python train.py --hidden_size=640 --num_key_value_heads=1 --intermediate_size=2560 --init_std_o=0.0
Each number is 500 + 50 x the weight over its row's rms, rounded and kept within 0 to 999. Layers, rows and columns count from 0. Numbers have three digits each. The size before them is the row's rms in percent of the matrix's.

# layer 5 MLP up, 2560x640, rms 0.1, rows 1736-1822, columns 240-319
077:528542470449447434532447511448507446499481529438534453459508543465553531558544510442432437569489439479513464480499536510551495426434464526528310361543455589509417500511527504475593457371512545452573445479456451456509522567438577452493526473
101:536545483391550576524487612523541508576475491598591517583515608496512488561545568544538558541451511539543433499543519524467519508550459504420490419421537531558534522486396448465483519546388455515457589466507499406569475552517483472485445490
096:418505549490549571614501477557601509490511552552497473498539513509542469465517535411497469498474552468496520435475551474437499461545542585486517481497541562578445547501584503484453496413537474530456391464479423446460525541424475545441519557
077:446513558581551520415513534502494491556559521552518577551532485528487512418481422516460541485513540576541464470446466583535584525453548462466535533527418479541551462452440566527535449438408518576608529458539634471481410503502465477401466576
105:457560503510469441479476516633494506522588536558461478542375452552546496456400493505500499561533474558509458496487555434486580454529529470481545459531497599517441440561491532473526423480458488518442418588493511401456581519519531491488459519
090:448487498545522522496525588502529465480528512468552511483532588674513464495433464547520520500446561464388525507439428566493431584511512488528533570573457425623458597536599463511412501583495508507494469508572546533522494530434420414512499449
105:457476446537617506485518492514449533483550453467541497495529492494578503565540498396457498474499468482548517500577444517536535507471406522493506484506522485486477460466481496509523592596500555467468550473427575572507539460447594478575678437
083:465479531543447505632494538471443509405442546431470512601540498566450492508472533413491499570556520556467487496517521498456472537487542565433546409489442531485463518529453499543488600451522514457457412555468469551537489454541484537377467471
107:484435446480391543478502487518500492488503517472482598442552534478552479445563545573551446520563485527406474461426523447404535485414577602512555522514383525482462515475515427492332529507492561484463400442471587478429501498453503463429539475
101:511482469623506557524404503554455471537488514463463442502515556492643603524458532489487542500434594497527480475473493522562452457470440498477522533451506540578479562596585402528422505450568489535459497433409421587521448541559462483497447422
102:500496504526519528516459528528511522472537521415486477491529475452486511468419413503554461610458558422481519436519497538565503500487503542456562518532467555552436521499516597509440528476505457431529608498582517491474585482576599480483508466
110:581503503475434486564540539448553477528426527472529495500531530513437591510467589480515498505403495483542465514504489450475538613489479527544437452445462568469508583522510430536463433522507500424439470572543503550539507461479500529555508512
106:407488524494543582514552427532550586534499486445511379484416625498546448476528608432503457464545532496522456501471507460506443525536511460443493571532454522517450463421545450513464439568554536530554599469492597616401433530493505527430434507
093:483516479537514482515509507540486505447450542497530385440473438472490472536504504510551399565412539604407553444441532474466498508468548447466531637478536462479510531548549468461455495443491605433499504480501567514570522482533577539578519483
098:457575456513562528517420534469450484508566544522505470480560531500468521497470528534485501470421582449487463543536569595471440552465474460483462495559399524451573489564444568476586473497474441577486443453512509442480470572491505538501427536
107:522483477454544565547476526537524477559436500519492530520565456468537458519471524454456476430514578534451496505389507518526493593533525630519597515518385514497479607414525498552430491508509418542401472472611450477401603548479519548538540429
102:499415562461516558464553439475500484459414567477487383535573483573581608455491522576538533512639434446486615559401467502480421494524427487468572437566440565462511461508550416518519487429544549503486533510392507483505536646577498646582504487
106:509535452552499470471558428461588489569496589464469474544476512422533523513528462454492600556553485556424556588486533425485540640428548485550540562442525512570493412484478421536461550521478518504486437576469579454525498425557459500511548404
155:493513495476521485558425553466487598451537412546523523470473525465439500457566534446541511493485451447549461448538573436462494471437512471525498498610540455512502571513447474403444493451527582487482492493464763412484437540494453488458480454
097:465535599537446507470516505450559473486451584478533524616578523498516574519524537538479521514562512487500550476527533496614526557528573506477438477504485512502469424524507599437479490637464564483500484563546555527534435486450539466540489514
107:540524444447479542531533460483445523506527499544468571436564450464476497449524517490457438485498543466568444610538518457503445489414520504451463429432459405520539472538538457515501578451501535492519471515429488462539441522562599483536548467
101:466463577593468504514464599518415558463477533466444475497466494543495458499528547539472349483540587457475543537503472499500548527488549496548511655473482472509510433466513535539512489511476532539528498516464514458405449461505535561519365456
105:524477471433514479514532466398520480460504548465477481446459426529537590591471507527594503523552457518564504540528492425487369521527506424597556560433497488547431436487536434524486488524446503480514458549426485526508301476549561582561485507
101:424454546438527510489498495425423466470507453480427520480485497542574541504536455551515476468453556423540486547360582461519520485484568351502474499514586418544537449567542463470554498522550467545469517457413456473588552601495503381499436435
109:501536472504475400517522509451493464550491495609608458452391509537455513485520440555480493525578503447501506548466466612422557494518417585479519440481418468523581457495537415502422548562560471504483524508449473467475452544551498546550492490
111:570399551462550486467482524605528426542513410525536533454461513539494399460493517468475482491521614464568502485494520537518433513407416426519468493413470545543495486461491438410491471499531543509506578574499524477479414498494539592469420465
102:507544451473567553469460509581543552536517482527466441460492449522478557498577381546564520410490603507438499535463500420488606517499447521482468459440457528457520532477439467432512440548475436535434551503559436444628547493526411566500588443
106:452451540498453484481539492500571495560515494596499554497519464465442477448454512601486500531414491490476490520489529513492454446530424434521525443582457499487488543476465526493403479557474459472505542570441512508546534576463354427425505523
099:444522492552461516586466486554363450498463610526445566457517445591511473486576531494427453494491444443496500571560457480421519557517504485504462470501515409464484508538471471480492502431513546555595468514474491543465492528511457486563399502
109:447463600508534404474470564437478566429508583511444518532437482445580516450527540513499502582583462506519517465507447485445586454598547566463388524460467423480441466501431469581528584479584449468401538546541500560512508546546531503503549450
103:461485581539479473499440505599566403433439432566512466539546485477492532436490617531532573510508549482509423535528411526553455474469506519533545526489546548552525523548552449503505449509477454500482421431528455607525390476553546529511451496
101:470467519610571435508398496462503562466576552449487509540408549573601562417430419447454429553478513535416537427505441478514526519469504462497526490496525578519444486459420512516536584485507485510427492525488543530499484525463471569512445472
108:505562538550406551508531428403533529501595526507526475668454469511545465482521518561488571562491457421574521471506476561517512503503491475433500478460480487454496526500433507408558613418531394463451438492470500434536519515539569503452481578
112:460490504489526546489500491583447494492482529476527561581395548491530542515589480490588554500515477501505506496417474508446485415513539487538503525498502412561494474560444407455494406515531468428428487611517475453559474553548509519376597503
093:508594449584513509446499490437340489484519640404513514477453452432546622631485510495524530505588478362577478627541503504514475455510526520505509471557468529419403516492529475532391498516538510490503485490456472457442498560492489538461471447
101:453528537578502441586447490542434471544498601503465527612447433436474616530530533585528389596534436480542493583589477506477531499611414607447492323415431490530567511425466524629579482593405498505497505569478518533514480526525462561525612518
069:488442434568483494431456557478388465514482445556510493449434492500540526534643506537520495437521518491581499517475590570442494510439501517442504507477549395512524489510543550549580418441505484509518550504387448452525564467509576518488480533
109:519504570539488518546514466566506457472471433402506471535497470520392573568461531550470455525532462438463458501501425445551343543464492478451506485407412499550533527520565469421591514534469416560491367431535510505544569515488461583514582531
097:508470461529516523477490511515562506546562519406386543452471479509517401506539511525466480594533533464511455456427474519486532492484550490481477557516554434536470553435495464550492413482433507534491472438541369486478460526486475494534558498
108:554441407518478454486546510469474489449544522491487390468457484501491427516502572559545542567519519466573503468485428517447403508505543566476578438505452529581466559583463484479531418502518530564546489564550471453401542570545487595451493470
108:491420489514518509516539519527537452441415536470522524524556548514549474428547513515462478618594491483572526444458485406468530521540494487415551375527479477445503488509521498552488507425410517585457480420513597564493456459494479492501533505
108:448446463550564569425487518430596497482497587549579550536422496508551482515509482504521384556544443530529496561510438528523452469500475468420409494479430440516519555459516502463511492516475601474474530588555546481455529521482458489521588441
111:644490540507502430526504629533483500582500415448520443499531491504532472577597459441492515562457512456580487399538432459511454418537474511489457579599496488566460545440522446543405427439547538441515511540431528467531615589462496539524513475
100:425530493552538580493515434449488422481525488459557453507452633457429444465496516516567443522480432480430538423525465586515460418527572492491454505521580502518421496562461505546508438514578483448505519417515365551552463478508487478571556451
104:499436441485465434466426472467497498505530473554483478434514492519528550408513488572556648532538494486640548542438508459502517465479447416448546518447479469521500481558503541492490542557425446472403529410513524479544616420483454462453485531
102:409460437537550435454488491395528391502544475518425520559492442486495508434519500494490493504452512517440522503539495489574477505430513532577546564449488457445472519464468519500586506485589517469482536538606468451451474499554525462512524524
088:516484468489499560560484437591464429560488485450497532547487520498489505539429497603478466534541498575548594558470571414586587491482557514540408476551512487529542484504493572511555608492494543517501544424400571457505432507575558459425494504
102:546445492410527516508488464511571475480467512503566523432451492490538538514477439442479488544412463463454462509580456445500421577579458521463458582504438478550497524496518442511418440469531576491477596461485510546436492480481473416492539487
103:585485499485556543471507436633480551494533446511592479510428530463457433505536406477539533544559534511551481403523446543491453415509485513559505427481511433586424465448472527423506428489537568461510501423478465484467480438363504530539576492
106:477418481453508499488546511498546509476469600550549515543581457476341461573507472463412584524426444493485573519541401420509576563417448480464517443409464474472588471506476406484523530568478468518462513564508487424482448487490476561514550433
092:536442389378472490509516439521457511585570551468539524443490452440620412503522550467396492547517477380542447525458448624626480520558437513498588480488480403531515604552467495473564498523523529541458475556456595491458483561510520507465502528
103:490528513441446526523513522436471547427515468554482518468486547484410507503469557528497516496533624504545442494448544526479565537435601599526480484545467535445480555521476457453366539438484502582455436485565557619422513511496458505547546539
090:561406466532428431443520474547425567540469467473541540494520477476491508548472516478480510524521519579543398508534614480463479521447589579433463536497471486518525637566452476525503554467502408391419468547387445647554486464454417516572536463
108:493522518462593544507501445391407526482529452504573395588519420487562532466495484488599377571494552437575493418493492536566467585475485533496505544506520494427451560439568514456579474472513467546419503509466419536486474535485413519467468405
107:500505535538408496452506426439552509413381491531465621533523482522550582508496565434506413495521545494553470548527594461526495546513569530494502424528423527513520411561518572531486408542562570466524552498431573499554444420516488536493626475
091:545584535435568539509427551435526591446558388514558511492532534487488481466564482521401553365497557491486410522546547497549539470547470504426483391507476486582389531518454493496542501487544455504541388572419393477456445406512457497526478514
110:480546606456416519474455518515500477536547436530516449516511525441424499563533518497528498527412502497533454539485562423515549474469501590461445504513495489541537412453540446606386455505474444438571407518536518538465478521561433379459478481
081:463487409435550502475505574472492468473450464549519547506457534532518460535665557569475458548517479471507522467518575487435536516580647498467493544517525465417470513459592480563440467443508504617467505460532522457532486454405509433545491458
111:488483526523586439519489539420554496567530467515584355527472586607578468509459507536451576533455469551448545436527451552532576494540471539438437480518539474455499563562444472476525569450503476511579557405495410457480603516449485521441558434
111:574478611516491531490535504438531448506567613488497610495549491527484506440584467525451536432451475490431660557458521547529599532479471438489533431526560476508502473433581455509579509499558531558469392588551486519499441462574528542513545428
096:502543592479469559491501436483559484437518505457604513509498449496414505488551531468585501567520533587453512516525555511508497528468473446504579531554505502516595582526397486539414407456508520546484572489491424442517392567578505385552458472
077:463434544566529432481505509536403420544554583475532408526494441466482593468493577518487492558587496436472514495483504510377494413473556544471582454476553453521585486460549481533443524420509511603476532569447426515545517534525496538520515526
105:446515472481420487531493509494576580389455460503362516546502521498488495540531609504425558464476543517500469535519517493473501542541533408503428511586486466469514466482488503510403562347424495550594459426566453509493511517537466465543505485
101:471498517460481575544560519473511509564468492487492456431540441431521437466567552416568436512542482503447416498516495440543419507557556508529504516468484509523507493507583489512554526473466527543429517466443442494487456538587496445606452514
111:516532503537494427472470427517510496562468494489380451553506529444553556497493512606541555464525487582520553444507554463461455502529433545469475542507481541618523443510541385483536566479561482546444515464477435469476545537579460422512507605
111:515554422576499532532431461500491513501514517498468521468464440525531486472481532386542475538437405454433514538535474405487543543498481435492488543501411451477476477479453516484459503498555555515458439471587397503455452597517482493584452437
104:565563476489499444396508513520502450526440449455472476465435468584446478459541536471477560611582543449526510432465481464567590480517528385438488503541477473499470439488444582590404526439490411534504608455463490544511496436611441419534508407
092:550474445490542516462456567570530476459514480567480567418433483569519535524492534529499466465498440478502405436496482556540466497486608498490594512451510540512478464523584474575624445519547528494555520514533473472446563549591450460475606454
092:522546401489491502412420456521572486527447568498484553480487502417526499435525450450538528580529442517466472558588563555478478434443600471444571331540452481510502528458539501564394533372524546453530535428500470390568468585508528531469511536
083:510594463447452538404448563466468531507521443563438522482471457417427537552486535374467543493508499437491487432584475462458478405471570490474520448444577516415542516536451520483599572512441460545467517471520477513469465412475546504502529509
110:555499563436501449512481568538479422471475526513562505533488493563445524530550497506419450528492560517459548512564438486536548538482477537476568450500506450506585502453409517446461453516523501482538545546510424484566454597567567452515433505
098:484424572465563451668577578464516538502534464461537505464511580542519554534468509468516501537523515587408503478492468531510536530466443516408456413585556523528595501570539523554493554490458510540541535488568587502543515517457585501505560493
107:420500495529496552529411495496564536530528521461539489558486490541495554501504456486495587593658465409560515536442351499504456342418536522395529483565551514470514445436518439560491499545523566490466515519501582449567449458503399514575509421
101:452441511567541546513412594539536509529502529596441441508550454540442524592545536544553510485493471552562464512500483447405592521432582528511470594506493469549511490463528449499481545492521465551425515508434527483487484526401502456504557433
108:477462460580491513494484420462527490489421486555359466410498483542489446426644533578477472535476501558495482502532529485433490461576496371501446544507398466535433416504464496571431543485578511541480620471490571417576586605488479523477494412
101:407535503592508505447491506547576468436455421534527520543419474508450467441512464505468552470460517464406579483522494504448498507532424503517481534595481561565394517506501470531506556503475476525506471451491531450504477521484477407542502457
110:401474483435534577481454532516544490447568508386533494542569508573408462478559464532611495463480559536488541372494500512483625533470532556506496575467474488506489476485480554513470439540534472470442567521569461490464527559503430520470466467
069:445457536462466476495518403585417422481450529518533501423457425507522570558549626444458542493412493506549441515487485513400513429437451542531573513546471469436553446479504540441355536437499541475439601454462494582442488414567471436447512505
110:495437524512571494460483530539524460486520456576423532558480480568402546517479387396426428565525525416464437552532494479483554545459469563496517508504475576487418470504484544490607454534387503444594404512552497509568459502547411480380537440
106:490487546444536463472445570441458442454491487567435464547470578567572467515520575465480332499504382539464510454534404394440380480527546451554560563382503455444473538545514452497539408659429539472437492537426516434523486479501463481504505411
103:482458490509559481578452410464462436530599484531502537487483504535454407453537494489474506563527495548541560444517433506522508470500527503486515477503523500484486429432442567506479429478477481407496477495549470478510513642483509520607478398
111:564451552541469496460488512561535555509502488476486529452557516404386528480482560467453540466377540599584516634532518444483472539544522572497465490425481568465438457546540551431572426503514508543453464424504576516515514497459533457430449518
103:490483436477548521521445440470430536457464395509446474566529466547556489463491536547524401484512572489482500570430522571480467488404524487449519450510493567444484521478427561485482502412464456494604461533502579528439468458437555447486493530
104:439600480586531527489504605524554471532514530467500450529453524524394515576592615531466583539380497497518504490404518463356419553442526498545513599492586452541471530554610457475539495518461540382533567525564488468481524501447563548528580517
088:473528464518405484477482439476416453556568600550511506631550590404541515538497454489460488504407556468473523485443494544488589506475458466467545475436419441526496358465545406439488443500472523506459482428496567476523527489558522484528450450
081:479435504504458457460434419556451511461472390457535497557552543418513486553502567478508461505451525574555558413542590446396517453466488509555509488487465500461497604489483523506465454517471454458493552483427464494491451461477497517501577533
091:527489451518440548484541507464514567466454550510481513466519513464518417470584508506507574556545507419565446485544448490564460547487637485451416497494529575501534392524392514495589534510517462426539538413576450538431590484528512433521554435
# layer 5 MLP down (transposed), 2560x640, rms 0.0906, rows 1736-1821, columns 240-319
089:526439350502498472492552486581474636528552585458466523538436574427508536441428447554571528370462461495529508484504489352486494518495480470487579548523470498599539452468500395575449537542521470478505622469542653531540514525559532548498466523
113:424349515392544481465453436532460476545477546412500595509504506474501531527517581586451522434500537525460425367559503556529484435459442472523546496452576472510544572571484471537518437444495530490480530518497476428513408433455572536549449442
089:519522453488380449431533458474511615509477498491452490464507512476457511560472488553463557513500465520454537528503490537572637496405538539554496548506533568501562577516471580540492489512463499488632519556428645485601457464528520492580525376
086:556412483394414525572545466517525584493481508426430479478543538540506421563509539495524513434548564468475460500480545496503487525497498535528499497444566435465507469464565494510503594483566582462619497532552564560474540454503573489467509522
103:505467412492528575539535545560524542469557532561489462481485487512455521450408477468482558486374457504494489542396540578363457511476459474563453581468676530530507544478452473453507466395482461551570507493401548570535547470459592587503508505
095:482507476556479496484538489544436554488481435521366507507534408523444507479492477376533432558500394471446582490439466476587504547498460454501498527481403432528529515427426491455544470402447514439482548468495363576469494460510551523476467500
096:410506464535539531544391510381515548491495458552470502494531476522430553519447500534463490528575530510528495510432461461516560458458470502509509460407494443567586500408499570576481579467477477590481502470558475489584470564539485426534450502
094:462432443428456585533575526511494542549547447499501511571568444474576454427418405384498541517492521490462495426446422449562467524481469531577540526552500486563475519461489447507490486381511568548543498376573513425483441484533510468496466613
097:488527479519443513466580542479458494467497550531486539538447447526433614640564519593460529393441515593465530500417467585561521530518460445511547499533536547549551473562475524567529496467441470447442558492546455516417469510477464510532463503
096:641499589438454475594499468581543539469541474418617500451570401499499405431545492536473557487533373538473540503448437584579528517468517509495422541454516518539512488424465621474474498515536410453533476476542619477427470580464531524509468477
098:564418507456523476431521455490482395465557487477523472497535445519472470422537559459568593524460446445446454538481422474472454495506531530545560534552531532525478513506513436529458511557474509467396499470542516513548413430553471467468458447
099:482453650645466595473536549485444552374496463529523529516552501481490603538480500464508487432508471421508524472538544504457568485496435444434501582516458488483465548501506498514487566425457529480452569486489881451496500594495487464493505577
105:530586469527275551527490505546575424463477480423523533515494460523492496452455522464518510571453468424574466567497507467413494497503504533458415438490497490509515480468470461486515548513505543555471461477589472560474566551562551540443506450
101:515529538416496438434542531527462598532465447524547423520519397484505502419407504448588394535569455478474423489426481572537452568394433583500463495525551425500481408490441461453451477567545525601437496532496447463508478464534543510593554540
102:512547480507505458596448499510516464394525644487487409580561499579493410465519479561449490521491468623505509464439447507594517613489529477542518494373444551424527463552601517467446578557542492510512420480410462499527461502548518475488508527
105:469619496583498544468464438501540476459476444456549588466486455559486473456514508542456487540503564538489355529354481512419452545446589539513539511479498491604533476507442497521479514534463579524503516524493388566518470466493525416511564520
099:467449535414596467648458423455483488507521489396465456528501558557499550407543487519524500421473516413543599415531485585397517457479555487523421517562560477464506533570419384450554540522594470473442504496549470511541510544486471589527418503
099:548464415540452473451534473536587458503506497560510469445497552517576618426504607435517499562503443490524438519470478502468556499470442516420500511492484450467467485496548485466542415501476431539535509480507430437575385431481542506494516508
135:515524496488475506464468558477478512502539461504497495543503511466503519517518479482500526466519525491510484516526494526469518475481513461445520478537492477497514503503473525496483493502505503475467514511478999479495532515510508498497511496
090:472475473426427445525506513532476571534573452587489531411484547501505516482489419505612591375333473487553503521534599546465489500465413512569464488512511515485541458461527425451487471477501378488472498468551630499498576497523477498506523497
105:486512436552412507502595438440546514434477527536469512533488501508531570437552524399479515431475417488409478528499444428444467432495499498513575545477466498520414559459453551501601533602545501549580474483452517504468482486515514505525594510
095:480525534450463509438540475475564442501472475495511498475561462490449510494514395474486573521526578579546496512486430597494506613422548441488523541559475549551517426486464568589464540492534559536484433580484612491551458477505392386527508445
106:561598540684523504545498512502579474496506499517457557474457544594534529511496456517568505546516463531475496447556435520496430479540467493479509454573607558510494497461524476481607500477499492442515520577482323483519432507453549520504545564
105:486541498528505395387473524434496597468419443383509489565539528489563454529513488474503503442560508432537466509485530444502571408515488543557571600567491487493479544530429548520492498561577517427475441411541561493539558530535414448487577440
113:504470388486622574489495520494485488517423513504456532492494502405516414436447527603469494546546587448369491473435481539500448479488482572571512575481561512487486573466517535518502494510450466511535581549480476565517524454390516549528510480
115:508457549519559472562419539550496400458444416501566486500467530503478509455444569489499545468434522508480540454452429514509447494482515483440439495529465521524469519498499473525486485449490481436518542562519353462574470364472575461535554424
106:534420486578523507502536483491494489449517543445577520527484478514471514491575525461421505444447443478537493595450565366541476522389459522404533481433446582434570574428521517478516487569550480421524451506456625491488438437548502537419524456
107:506442475431507448595487514485498511561436551538516439494544467592407469570508513478544419400520508553387555439500469463519492490400542484542549540477495588586502498510491448473573478472609506494517490469511391607423530526469441537572609520
090:446538551436565480470411577441529520499532451501454511495398499631517577556436637538453590500455543491509487503540536526542491523537519460461485526495559492568508376434529436462402523483541539591560501500443572493455446509538519431507440472
099:526638611455492465516612520484523418442474519495558589488505505505463640445539494454428539485513482597469475512489547551479459505525480548434516517461446530484498467535433555483437499509446470592445573499481411502529438521472404505494546563
108:512483490413437551534442511520421510551496490529540528599443576554479503484527521571484478530490468513568432539529489501564433526459370664513558477520488461518566580518518517568490540468474564497492468510544524530466516483557549542523488437
098:597455428447443519444516532579514482515574495457531550533537420473490446550419462515461523467443479462575532519513487590571494411506448538517530481547590524499476529498493582467455474440498499484555436489609498559537481447480489485554501473
097:502448465466441468457587382478554615515507511469504486549482477450456422434618519422482514464448500580482566566510492539591585557521490537546471538538510562504546506572489509500477570511458617447417481466469417550555522598509519527476440515
104:465494476510511449468457450380425438463504485550489508479481450415416554550582501463491534424504561492509482459469505543431478533568513545541572523548456547476539524486422519513528490425509523445470461522421360569579455540492485485527495549
098:471419481476526568491436486493489483522479526523491538498477546451510508590492537487491386503497597544498485487562470473616529446608598524349414518607518461509586558484570491530434523503420413523528476521525586453450467501495515413547496545
102:438577489386513530568428495528475495478471496542523491479501453499590589521526479483603503465452380469529560432464531544485475466554524454553527449540399457519561501524561561533438431479526452485567465439504568533493513454472514513463492483
084:454489468535400457521480487553559502465473557559490579483514492474494483593360498479462472547505556571435514507578438463548543556565550441460351480539531564454533533582504490514476538514495519460474451467566650563471451584410449472569482539
112:631476492547538487504417523516506549467452494475490595413570443464441525505475395413541457548519587527418508472555525465523417507509447564483479522612497544470485453500512489589466485551568541487589519575515422446536525558518516530431482445
085:528382376592507516496583436454455434473470461605514466437429466486551464486417493470574560422449438507436453539558516542544535567580530590541613481454463592481489443503558530433502486500401591513418561425460362595505487495463475470473436485
108:504545472537484363572457519470503504513498509486476440569431521412462512604454415590552375566404512489510383561503431424484450363369532489442451521485619523492465587474514428450533518544506437528474568617508586548557400432429484552465471487
107:522543516527523498519525470563514545565497501520562490461407547382510450410432435501490502487424462513617496471462547524462450565459563530482570514511511539473418481535444518544493430496451491559479517511496446512535484442640509465552387510
107:516515485612486508495519515478533516499472527503600517490496533474407513489476577474465602573558477491532505489565447480512530468448412445413478450493408447512423407482478534594510541467469514581435508501472500522436496420539479553519438590
112:504460603485515529548617552555529489524510589470587505496481400473573469459553557468537540497486532530533406476609432432491402418494472553511565570542540414532487412589555413580560530506446473518511482418617424485457576617540554444456463496
088:512469518610475515443537531552515580579519486553570464504485458504583529586503478445486482539558568539532534582491489450439476517442470478486499457462493488439513546489467573501449463366556482591573419520429837469440542503507433469521459523
096:555550517553535463518495556522457449437437467573524597569492437486467420539484462415548578486492436433480512552519558489517580507572532536527444637506470437553508532507461465478477571569506443493555512443519402511479519549499515485504527506
095:530547618482404483549455532542487471518527535384545520432530529549435475552479578480465556425580578495502470474472518415533479446436457388423480398478438541515599493400615587558554437528469423495535476453534832464639440600484533516532479403
098:528518556524482421453542492375582503545503499475486546513453499442469493519524483544476499454449451533504431574498505566445492560555551485553534570510592512446482457458542532511486526571454428561510481561526559491468457445465461515519411485
104:492514499435508485444559498494525499548556536472451442446537552612484391497453466493403564564529519447526484456491577501483594490494496477551482501510498462589479483553547414493519520494498477425496423525504270483433496505427487493541516482
096:503438555474406437553439499568562462457404502475451509505522528527479536532491458476485473482520461387432550491497451532475413512476383476446508386644530524525487463605464480493542556402506473358434497519482334450618579453545430584522438344
095:442557511536498494540571487488460510451494503483523510482431589546422556489498461507520434512549466485506515522531453475512509376514490523498496552467492466538552498402542412521430485520445553441537473472428489493427534493515550560520529443
094:430486562542538507561489399546462485491493512533500554569571472508426486406428425452433422546516487406493497515553559443570533490490462459463502573488562606457445469402471474405532516457475492486494505459530566499452542530590551399522645474
106:533467475512495487515547466565482487476480547459532532555538554437483540460535469566448483504435422517482524495500506509477549476569451508537507443476529515489438525484417507376534454521464445532489601444530396340527463435640511480505549533
096:492503513510534507490568505482474526507480450516422509503575492623579463518448515450537617474523564488472463544516496578521356481499517492500513535550450467506484420489363561502515499491471456545469551402551434425479465500568527436480632464
102:488498441442527472470471486493554460546531496503585457522436513439452472452433492471499530540458507555484571519455484432529459512502538590553463508466595434517485496607465522525532516493497397460429518562504429584508527527514462445530479468
096:596551555448587435495479474486443490429512519504474583541493527528520428462515460492534502477552578502484518570517511501495425464469444490512439603453473491504391469521515559414483456472545448462561444528473683527462573563483504446572456479
093:555431427543582440519559450577492405562473469409491477586440471491497521572526592412515358530456514529532427447487484525476492545565477477445443535573484580510449460409462436485510502401547481471411488518538510467523468573481491465510491477
110:481558576441471493459471539499571402512595474490460473625471491476505461492438398509491513521480409474403505481526345424493489484566493641423481496477436525449512588524601508528539505428481436566502447462519588520502538470491544492503364434
088:453413485472437433517498521559541512512447446496448464568509413552468508394480414535554595464529461488466458532533533489530421554497525533401437486445474540489494481464475531488466517589516546470413498503506601458515545457467595527409479549
116:578578527530505402537460520466585493486454466518610450467533436490521430427452468512524478512498409564489473505400478524493476547537504516380510498463544536512503543497485585537598449379433448452519533508517496474542590461413568543499515515
106:511543463499471463490416519506480418558586478415514513476512564484444468518535497549534592571460408514495461581524507519453535467472526608511453539450468473500489488477567501535505461522584474543488438476522308530524492563343488497571470393
090:585431523484530411551586428426389494512526444459516515389516486541580478576512416527421430415590552479555501620497465513556444522463547511487562521474456500461510492494527586409562519537542434525476526472515786463540488476400427553459502508
087:555478354465508455458533506542491509535414445523528509512459484527475550537499507430556503479528410514536493501507541516690447476561438483530465546474492526510456520506459489525484437423412436517416475481510630536499451453483484511466502471
100:542522446547561469539485446419487527513565486468559415462464398549483487475458489448514485498448529485578581473519435498537522463464582390442385497461537483478542528454548475526436512492496530443621501515504590411548462427505480572558441532
088:511421452479489416431483507578517541513571545468519546455500509458562508466479550480507450424578470563500612560476560522431459549498449414486460525548412530536454585506433470490484521495467454471519488463536546486527530489451507480493499600
107:541445507509385479495508643417498489521415449468534466530564442440432545565504401529528550542555533537498425513532468487436466486540488436525515564487527525400420455392543534481500481466407620480452510518538379538496458428499515487500574486
106:540490476543451519515509519501520467441512657487512546564551461564524433475515543441474474551536557477526393520494509441418523493477571575481481534453381474394486500580506579484540490532471468371517550494462416471397563530458501557593515428
103:478532499553563447580459507480545562474478511497475552565454493551579558513499490489508509508521489511457423512549417463495445459400495578527490419504538462532534448549429448546535554413480452548440629540490656510483423551441449552519558505
105:540535510472496475542518527493507417530470522534480514478544523469489507553489447533518472526466501547450615481506461541488490543537618491457570533378530528541465523456462522437496454487501463455458518403496586525426536589527406403491555522
097:493541511544454439531529437486473447506420492485470432652499430521460544566500443514503472529547437557472473525597512616536420502527496439563485549475412540500504474431494520513497497528526403543491422456473467436438563437518531508532363518
092:561520552459430447608588485509589526536538549557468425519500593513540421460424499640492439446516525471460508518535509539475497561563504544505471537470520394508474482524473461487441495500536506444590490535496532568454445535495593548521486427
112:559509552554612575494503541594483587471493422520466451441506611528481455398408517547476599519465512472484567483478609478564581433479405440523511450494477544373529546482495465543409512545422565486492442485430507457494471599517454523544455503
097:475486508538488469530496486528542531488545459507465507487494511489533474546530543540538548481507538484508487521522554474504563508480516457484471483449463482541499452458501586483477526532488493475461506459443999474486511518511458498508479452
102:519572478510504497448584570452497458544517515548524480483458426462547531567511514524455466513509471557501531563542481597513474468486504561476511565533516558360507509426450559492490483468498547510517513402535754504639559546471430552542659453
097:511547461526482497455551557530473437540468453423448517538556565541541419452574525540445455573511489481513490478489543527527494536359374495440532480626553558453464560555461511516428481522555514455564531455522567473470554444581530495519479569
110:503474495407520503507465530547415515565520420463524496517535380499425510538506473597491482455409446453521465566474467524534521536567501438331456489518585520503461455415569619468528519450453508526587485476464381530571530508536523485420493517
090:513464535512441553535610480437472521492518455492494557526585600528463506604476485497443489491536532475531449483456467411452522537535503436509511452459446435512444483460466497487463453535469393514480540499514295442480396521494556602552455526
107:445504508517460504478489555503471530464379554504422497531495524518468451447543399472572520464364417609485567396489508520472503553475487500504417469469548489497513539526524512506473531488485476494517419602537561499415451492507503583522467519
090:499453503521435415569454581597444529563470566579452571554578504507553488530520460511524449501499476513493546516570439559618451586539379545498489448502512517490500496530512518572544501529447445512453420446561477536513459453534601558475535521
101:497521551551499518451517451513498517496517450650459410507546520545471621480410487485534484461489464472409499541462428532478490488428459485530495592451492526560459554491580455536458539587460471542562471433588418455561507528546479499506406479
095:545531416576523499460356498533452468541503483395539523456444482556548498540504539496524386462437522476571562495541487426474565482456436515549520431484513540474476587541518527538451559483450568437478474470431420488450543474622550480488469537
099:512459527415538481402512457498462524429546480459590492484491518453536512489465493539433431329451528565512513548459506451507528527544530505561547492516523516441529546461515537462402567450547407538525510460520539508503493509541420434377554539
103:412484521456561490574464439486442468511496513552598479581489509551543511387463588475438418574575447529481619468560494456473494515486488537524480560464516542441486458470425559498443406465505428604515395445535507504510554502490488547524461452
099:469396397478435502395463493373476525524547525417523469411574507531491504475532505511546368511509484504473508497572514532526530420524498491547599475576480461459561482531531502510480420466496557437592557483405261626497593597547563418510396553
099:433608547448428527436455507540519463510504551479501413506463506501468567498610547465560501473452577461468524447521524510537515417516423525496430538533570544470545503551479505533448539522507519468600471471491449498432631447522423401491446493
097:432522454578461462492519554516541494506479456406530561416552469532442571557517497487543403480515440498528393482504442443496416511551546414450591653449582486451434515541482536507472538565449501467502448596485563371494473526465567498510473510
090:536440475550521419493495536508507510520457439526488562529531521530469437485453465501535539569568530439502494526496415521569408526511526589481610570553585532473453479502539460474555490530526472588541458484600602455454603575463484456588437510